python train.py --hidden_act="swiglu" --rope_theta=100000.0 --qk_norm=false --learning_rate=0.00871 --lr_mult_qkv=0.4 --doc_mask=true
Each number is 500 + 50 x the weight over its row's rms, rounded and kept within 0 to 999. Layers, rows and columns count from 0. Numbers have three digits each. The size before them is the row's rms in percent of the matrix's.

# gate: layer 19 MLP gate, 128x64, rms 0.144, rows 89-127, columns 0-63
# up: layer 19 MLP up, 128x64, rms 0.145, rows 89-127, columns 0-63
# down: layer 19 MLP down (transposed), 128x64, rms 0.223, rows 89-127, columns 0-63
gate89 094:523416547470604578586551454524433514476427459477420508516540487438514557575492512464558443577529504488488484437436480562475539571509448558431471493576502520379515563527511447545481564518491558
up89 094:594573504589572443520368433455516502487518534555525455516442502549501439440596505506507530471493431577488486487449523487591516536551489531508503485525484433386499580455449457401529504471547517
down89 095:468425420478561608469581521507471462479443471505475565433550447423402576458559460463493391512530468495588507598496430539433490493498544536513469516480558489519520441570579555516531533513494484
gate90 112:535570517434558420544537514496553519476456530508568500476573533530513543444509573432389578557463478520482488432548458544551408559523495422451476538563481476536439493595444398479514555538523550
up90 103:486531475507424601575526427459505405476505459471442391530521539478534521571534545516529447468470494572528495505586459552497561396537461451476525514499420500492447465425489541458508389393486511
down90 097:498506505555523474451439507432544499498611522502584560485507544521580484581493483474440458515510511511542599375541470448594548532526495553441451507519548539545541550533463521449471528369582532
gate91 110:525569530436512612546449474544475518427558506523423464427403505508460476504553552489495431449483499457549538555542546500493496540536562500537476547580399535400534535495474483382453562529471572
up91 107:537560506564582516536496477533539469555536458525438527463437523506508538395471445636465542409553488567519572424556568528524485514513434512549396536489463526501546446404541556484527484479438468
down91 105:474497497405481436522414485544598558539542535517544480500533560557506396569532471492556514499549455477532579519621523503527409507605501592479576406543501480470503450539497483490436460505526466
gate92 105:465530465543539466388532490548587457489496475521415574505521467415521412522490494543545475580481554581506496467577457546438521480558604465420453475542556471500531499576483438472513488524515624
up92 100:487436464477416439551615402473472541411466482499446454496509497463529444382470408518535432545508466581524416535521503506551547542442542403508516475511504521425527426537426457489477502517547511
down92 101:470508470457493524573417552527569520527374511494429490537429563550610468430496510488500608427533526558440526443545555497507531482483428479436515488507479558543466545575396437480449516474508452
gate93 098:513538542473540500548488603509444402473516443485519555347433470445519448510509516526522510578445391490526567516446528512517552530534480484455445437538475522517440517606483449446547535477415436
up93 111:426524458525461493513550591544464488486469507464492496574393504519489547412461557481442441404545570499476510492499522471465481499492465417543408546479481473425587554458409475524541485561607413
down93 101:513593547555461457505454478480486483414542552488466477384548530499528515461528598547428485499536549458515511565525396460490582467443459473480495429422411468498528565543452464472479408554521416
gate94 106:455550375500570522529418537565462387503472522541554480406481529488510477461599522493502533548565563491564508493493580473598524560567603523470512430503486516519526471509444498466396539516509479
up94 099:554631481545548445528494542502448466542525540523652518534455458500434517455476521493451455550493536569457585425554559476433472507415547498469466435511440505403581550488454475496559475490492507
down94 099:543505529500512449455464537477501441501508524459433479454511506554468539542444575406440487570505553523431477472551558520400568464529384451530541551483426566510622576586478506496527539415505473
gate95 102:521530543432620468504413556525583539539620573488487479527511411469413503538463490577495509495538509561506469510565396506558534533490527448586454526482490471483475542550468556480547431540591485
up95 103:455522490542540515453498519431412500557443452493549448527453567412447473521538465604568458541411483393489532528562480511505455533494472466430554581466545572556531494469411526555549546559449446
down95 102:496460490553511471498546471428407517434431502470570537546480481417397430490480569530453366593421519433507525521541546531566431547451495450619511463564492550477480470515505517459497513487470486
gate96 101:537502561511558476428524557517532458462489415494390448546597461469564601571539500559442554502551439501502522412551553480501523558501537581467570481541498514577484529483519486445574575492586480
up96 105:599515489568550520432453466505353471488498453509440526457496555514432553545578523477602627534522526448442599498449482467474469496472459475412534487567548493490469528536539488476562498500565516
down96 101:444501467484502497493445521470469530541542534434507449542472508479541496476478459596514528598550409427519477432532499488511547433566471378502549566529543483459624426437554454491548571608494487
gate97 097:536532527553499441487500510517463543425466495443416500500387568472384459508570535521552418480501360507509528549518493532570505430547562503414514485443546547514513483494465502480509397423439464
up97 091:461516489530504456581511519463529555493627597417567539451510477449421500457571452599502488557528545532554444477577532495484423448463560462567455540526444507478508466514492494529421492387443485
down97 090:517526508508456485466500505615486483535504570489483579495578374484569497516466510504492522479464482489474573519429409451489557514558511648450526434579518472500573510448557486450555519607452470
gate98 115:546486478484368517439487393467471532435530513523484467502495515444440560532526518509481586465553465531458465532584454497523537444456514444465501568463453525569484391452585448525402441456522410
up98 105:494485493436429458544506514437507406456534406431476472484518509461539490494441503544485604444586530541481450475502525545476429539515496505435449528514493465549456550592511672469469426455455557
down98 103:508416512550503434505545519459572433547523527548488513542513491583521515494463505514467593536437550557616498483549517430448466502603415541550431535431474540458574474509477466362547550520509509
gate99 103:448496464462543440481510555587478549530505490486536451419559498500411531544542546463405442522452433479492468469520472505531614558595424506424452482349471490503535505499582522438501443495473492
up99 111:455425544502509486503547470536519485391519429487550555488537493523568508561440469413556591558537444500525512468567527533619476451490395506491605567523546527483556406533534476507422519531531540
down99 108:494468384540527497502465456561490497501524438523498485521576394529525475506539536570474441433542433496405536424523507512444518550518436548579617446554540443514560456453560526417558538531445518
gate100 093:542553516588548433489433523533500555468541442463476468465435494512428538526528444359506461503434618443484463567532476397480552512478475469461471539530584536522565469399451518558543524482474503
up100 087:582510500429490481504423545511507493559500484524536535507478486432434503584468571595484514458435565563558583560584479590551447546405522439460398465513556520515518489401507439505520509465540542
down100 096:533439520498535484579479570479528580455481551503483490466495480460596516537557486514455495435389501442386433469461464411557512501507549592389438504434414501489563482499441510442567499517535523
gate101 109:538471429528501531520486574505502533428539545447515488486545516487525537431601592497558476527417501523522578498629502463582471464455567490597468553484508541571573445494443459512592496443568455
up101 097:552592524463504596500526508533447423555586476480562417567477480555484583500481495508492458472496443410524475519467568603484507431486526596563464488494466508560407457526464565587446477476542459
down101 099:401507536457522582438513524564574543563446478469579475494458547486589449524518543535500536591535520530455482412457539472476421482495469499503564576394550462537454573485618490573478499508502457
gate102 098:557500498343607457556492542513542524507554526469484463462570506502579449523491512582464504522407487539468407437549468551470522583578459517455424477517529470464483521540460589555552499437521521
up102 095:469488469385506549488472418531507522546511514447464414564412431501496589518476492514528597563468556418467511504532494441517492405515492579518515486507406450481550559490520486569471530370546546
down102 093:431500589600528528486513513486538471436490577499496588548457414454475486473499432581528510490536521543551412492438476540545577465425510420556473446494529530467558469472485507449451345505474535
gate103 099:546452512449517512483447586482534494471419529553504553544464551448537505531443472572532522524516506557441458364634530512482421523458462446478483614406542487546486533523460514428521507422453485
up103 101:448562499528500476466497500518452405621422500534541498564518536450530481476476572519549457499523498513468468483452578526504589466525526573485430488532441517462446514474429468472597592651474565
down103 099:474469414449569505548499487458488627477554486545496512391548495445532487603424461396574483469462516535463536522428483417503442555556505495489464466572550599437487485502522471517496450497480423
gate104 109:442398531497553494483445530494422391460559480430451549443473521521526558481481475498515589525559489509509525468546513485525488461532579495580546558501369531497550497492441633462546517471418556
up104 105:556538546493459523531419529528404573451483457434498570504415435467486386518493531480510523570409525491440475528442476535422516492509509403468431511563526531493517416459581501577463406533519530
down104 104:535495515353493533539423478531494485578520365503565486592513554442428448529495563579521558512498440531505575460486406505522540517522583455469481511471548582480514515481536426495571476485506545
gate105 108:476564488552568418518495519466495477496515449565497502491582551582483520518535548592525504419448490481622485540495416474507487527552426477489535498526463505372402425543480452552550567548580514
up105 105:409517505484459505467583533527421479478502487532566449580492431476397476492558496474488533449434505441443539401488525585544520460451456591430471498408475536540509468382528488480510418524504570
down105 103:484443565511552618496465585519573476552574476457604557451496543553457510474480409540421459508610529475577437434466511532527532551529545428485523521480549543530527511568552563477484477503516428
gate106 098:403493546511527562459542524458461508413491411464528531544453510493561480431552518440538524519486486509539492517454504467462661535459465432479430425464498448539503608500552451494427438401535477
up106 093:514497484431491452393506525503527490451499442461463420456519488552555463504530606465570478509451489440513458484524475459469499564450477469438477463577538534475616374381577540511482573440479488
down106 092:521472474443487418564431503551521612537456521513490492511590483531444438495412483562480514495528497546495428505545517504499439478462426538568497535381530444519380495495462392501450569512540579
gate107 090:523448465443531495491539514522469613429503482602536457506541465520552493498413533464504473601491525544507441390463582425541470474565558428507554453499395511484482498577445534483547552410477523
up107 098:500547563482469549551441488495545383572495481406497555503468535559520514508618525488445425420479459514514511497615535498460471574521505568519534535522436476526575582501508506483422391525534441
down107 103:627444523490487469490525491563495524419493480483558541406437481573555482562523472421498544599449419473452467519482521488451470505574502384466562483477518394546510434455438531570478471485544489
gate108 097:438542520421490390476491509433496519411568386533459566517567502533489482466646535533445511503460466521485484500493393496520538509492537502550525561509469428462469531532432575435432552453459456
up108 115:510578543531470455459470559515426425491539540434547496533452517486483511477476529444466485469445529444595465434583491454498526475459472482494411468559530519575406441451639488609474429559492503
down108 114:576403490516523452451537512559531536563519456531529504504466500522487505574373460410487463536459477514564481447599531502552452503584494360567525450532454508490471471440553524475503558537599535
gate109 106:526559493440496431476446439504471570464472462391544548578577530505520530553476521606430511432527514534531523516531519549492504500452525453501506380476556550499474547394531495591489597509436429
up109 105:431517576475476433424501435550456542509526606558587502505530463520419505526454549440593481455551479430429547492519478429488377547478587503516498534525582503530469453584531495506540489495513426
down109 104:562528647516441517458414463433571508531484489524497551489455460480477505567535505534401491506480503434510429489516466485529552573491551435461553432502506528556528577610533570536470481626490517
gate110 100:520421553528497491513547558556596546536649407477510495444527453446534492554506452512517507533515456410515461518421505575596482442462457516459449560391532528498519507505449548514447494539491412
up110 110:517510581527549450508490587544498511401504524485477574499526521516472453543603432535497533551458458388494533486454565583495448470545593527444539509361541453448486530503423469496514468509537411
down110 105:567458415475520464588511469539388460525435410563541450512555480510486484423482513457556472553514423517450423450527494482554462460538473503508546625517547390502458428537510480457508458414480500
gate111 091:497508540488415476509473560455630573466492431482434578513452472505454391481493491536565456492551534540515404490532487445450548510409475441439482538467588581458500481516454507609535450487522537
up111 097:491462502614440514491392525523579494494594434433426473498457488369506531451459496528501508561433473469518505505554404521519519504516548492556478483446612436440515614551504547511504512490498543
down111 095:492543493487562511537539474482421483498445465564457521463503605546514532483457479484555496480601557473517480455574548398535544510497491409466453494527380510491528481450347516487484384465531453
gate112 092:475518525499532524484546509598570482513532470485483461534462469461544481484481532499425518505650489566507554416521505440523469508487482552474525507530557545487459484500442373340463468431389524
up112 099:504545439483480453616510494477516495500479527564525514512479470482540448583527506518477486490547578560486553501353467533514456530410404559478536375406509496494509526528507575592559435486560509
down112 090:467552625491489523448506508558478447521473534424529460510487486497513487382390455540498565524452444568451476470489504442448542498529549527583514565587558559503502460515478422354495455472495515
gate113 093:567554552528509524436506524462482518513448499502506481592484495583357473584574525440438486464626488495520558534566571512497510457458467485480492478501471483607537604410508570495531490517439490
up113 094:555487525448479410505523509378467540469581533607444601599502508517465481509525501481430496527547517455502523471551436556524536508492522545457491620493436490388541586528511466571452524506499448
down113 095:479519400542553610487480549557498470516579501555492481527478473462523578567459444461508563432485526523500424596570420474446458532483475494504522584403479478466421450454575498434472539590491527
gate114 105:467427492430466486430465463621542546439476503514500470446458523438466536534559509475552536482518490403471424556490396394465453525424455369501471494496528436499418559480517448462504502504527549
up114 105:468564417491435453491512499508473451426477493519531538487570443564589461480507581482461587552408533492479495481542435654455474510452470467479560507417514496444471464583509488562559457572519450
down114 104:489488582556480462471529481541471464483493462440465451425415556415453497542441512519508499577528528541425412432438614442473509559544573548466414557451498437540510539383484454480477520518534527
gate115 103:523470481503456522469539485493504549612478465508564585431504433519497568582536568489547513481417473608552490499512424474450455475504507507440558533523523615454562494490513576583521547491570611
up115 095:526460468534445476560529509567554430510600479493547533481515468535476588522385446578479603481540477501427506479440524541539508541512530480468510510331528550506471429456454504475489390470521521
down115 095:527585618468591511443528547484438411498510591508493490476540459525538412505455534553468505545499571530484416448523355553507519480484583450486505515534537490479542473436462555501422503543458562
gate116 097:468534545426490481513541505562465469467460430454447630524416593510507556448482531580510426629536468551560489524562526509494539523514509466562488471521483478517481427593490443454615549517530484
up116 104:457543477470381458416554489543504443475487463469341539446446441447536564522466474482504488553608487451556405540533468510509469497570460459569566536516524467513450510585477504454503544544538463
down116 101:519506474456508441481551500473498549448480455526456534412526490491542438457561442474497596445488563498450467527467480498466437463482445563404664592548474462542434439557540549476507500479557590
gate117 096:412433553462564511473510453474529553463601485428544537484483582511461435440467545540491467518553532421561447515456483428486460494484505584532479548521529540634580597523496491408531500527512437
up117 098:516576426433583381527521533538473504511498514520517497574527586571520510513543503540511431488512556543519405541509536526455471485426477492353503553479522507532449480529554549461505382455413542
down117 095:416492500402478483486616565502471562550567428475472444462492490429423576454506416574604488483487399524538536541494541551459521563470513500513552483569479464562562427529479461437548502516480513
gate118 092:572449491440507546520537459608496406499485617513462496513470426415440509527493509511481494497568536468516507502488528609412464525458538466466566508508491433502536487399519487429575535489553629
up118 095:519517443494484511424576586438529433381507545487592508546515499521585539450559671501519473470466434530567550483528435590481564542507522526458509520528452508425459536472505535515513464482512469
down118 092:486492510575584427576545442489509586507573473483513466448496497495541509591519469484478444499479548507485469390484495416433581466486455520531505454460548533568473372516478600495420440480447426
gate119 091:584447469503461500557511486509510506505637450433563502475504472476542498491538437450482574491536480428490528545479476485498519525405604446490391478474499613548467544460559424614477519447549474
up119 098:469368609474536515499463435482483487465527456559456552503513472395557489519489552556583477492514522437556530441567469443458457483549542576472602513480457543527522519495500493516434391601484535
down119 098:437457519560501488428476468431537521533454532565480500523569477497577538554522577554441497495556499494575435476565489510450527493593497516403499561561478543581449482537525623525483485478357472
gate120 098:540545559469492545417535518484513507495469485471479587439520533615593523467495555537476394530567481475535454568524519548454590460434450483428412572476571457451538554520462547495572425460518513
up120 097:485475576483452489578562499531575441457449462461468569495571408475557515510531500461509526457408471537437491536516474496588494567445423389442511456424494560529589488508459455568456517401507502
down120 097:546476433572567421543523507483458507523439545457581499435473500475614420548483510462639474530469503459486452454509464446504493506538499423559516528454419433549570592511587556509495561508490514
gate121 112:459483503512531460487467469491579494549575383440535463531404488469438574492548536484440438499494464475559455466540458484539544524400407482541534544425434503445425516577596525409517482447525491
up121 109:425499460433495491428477540543502517438402486491508535500466533442578478491534540480584463450378459492531389576437432509481558454491551435545515501417595569493455440528538469523559469544532478
down121 111:491468461498354460521581528533579482495504452508463592383491452470462456538545422479542471450467510558525462474449522460443597451501480547578477455465620448522459488560538540492553499529544491
gate122 078:466507514412474489496547520439481486403450558444570597517400510519448490472455474517598564500485492465506465413520536567519600489483455492495465547529563476478520418474555468623485561513442579
up122 092:450483534443533571506595517498524542482576483552476376473506513502542461473523548476492594434501491578559487502484456558485462504426570508567475512586584551550550466500469582396527442592487535
down122 093:588544480520480404514480483570533333530504425435493569437436447500533532493484510512444491545450574478457525475544500422559510500550493477445574432437429469518523487483510470517365485495503517
gate123 094:505475450535515577512553431514463505461477495523424467422498423447480528560505610498485530548494400539527533448445498512477430576504572537597477490459596471553463591566507457570458494540517403
up123 094:399455479602517440489516575535573471498509459522497556383439480555489455503528501499424453567517639483465499523558520555512486465449467536365475496438465511462554451562496436503537465504486463
down123 105:497502464554601513487637398449581449389505475502583604468525459468508546502457457425525390498503478502569530492482466475532465500549453516501577597516515572476501508485463523517454547504536487
gate124 087:448497390447523464469463584542541504515583577538528507502521516543463399514553500486593563484515601473587510529539573429485490545568492563445560519542458556527498500461480433436394470541475511
up124 089:519516366439559464509529456474467506582495550538523463556597439503471492386457491520417482510500539446535533554517580491492408456592518485397494588480457526519525520554501448596545491517502484
down124 089:545512597516435400458622563496508354479467529488469457463474529495528527517518521431513576566482450555401533442529528497524497479407461458502529494522422542547573532507546524493462499564465437
gate125 097:516499401422564493539484502570568470554440509539482516538477483532443483620458544476513451476481540555582469496564517453478495496475452547457535482519513466585458587513458454502391469615497617
up125 102:528493429450441456545465508468485602379484530419521550477471491571492519427490525508483455544500542526464481462453439416579526416472466523465494470545453468499406482612571489472395506449489432
down125 098:524419511483547483476492503511537594582531438481468526506487539552532576435591522430444470513437571474487475543513512388321512517443452472464481439485575428471490460549485545518459539513519490
gate126 099:478516543440458480517411438550535526496554484553493535481440448433560563445531561449603449638436529501519513447480504586459489461452627547491599530534527550464487507497448506462532545464470483
up126 103:433500586457463415442460547580521528563464439516393570471448431481540500530518577528584515493480471446505459497412506461520625506449418520496499491515500533553454511527493543511576534600450452
down126 095:563549522452510464551452628379579513527545511502538537589547534493481477481418454576492485448523430446413574462506489496459433476447445414484486538495449401490562519440521498505503542507493559
gate127 081:499453405509416534471417492526557441490478551428519486527513497446562520475355502511562506587543452474589528364494551565525481420537506494506546442527547587460537543469477516505481508516439487
up127 082:537529419521382482606509552511531512478410574600506490546544520471436459594543515487506529451554535604447557486488544563437542469455541540493486534510540455517488541496579479544597449447478463
down127 090:622487462565511464479625438501405443478460496434460550592527509503542549501409520491493508560454525481496472571577492379461494547494515530500477454444462551469504492526467436477492402462536570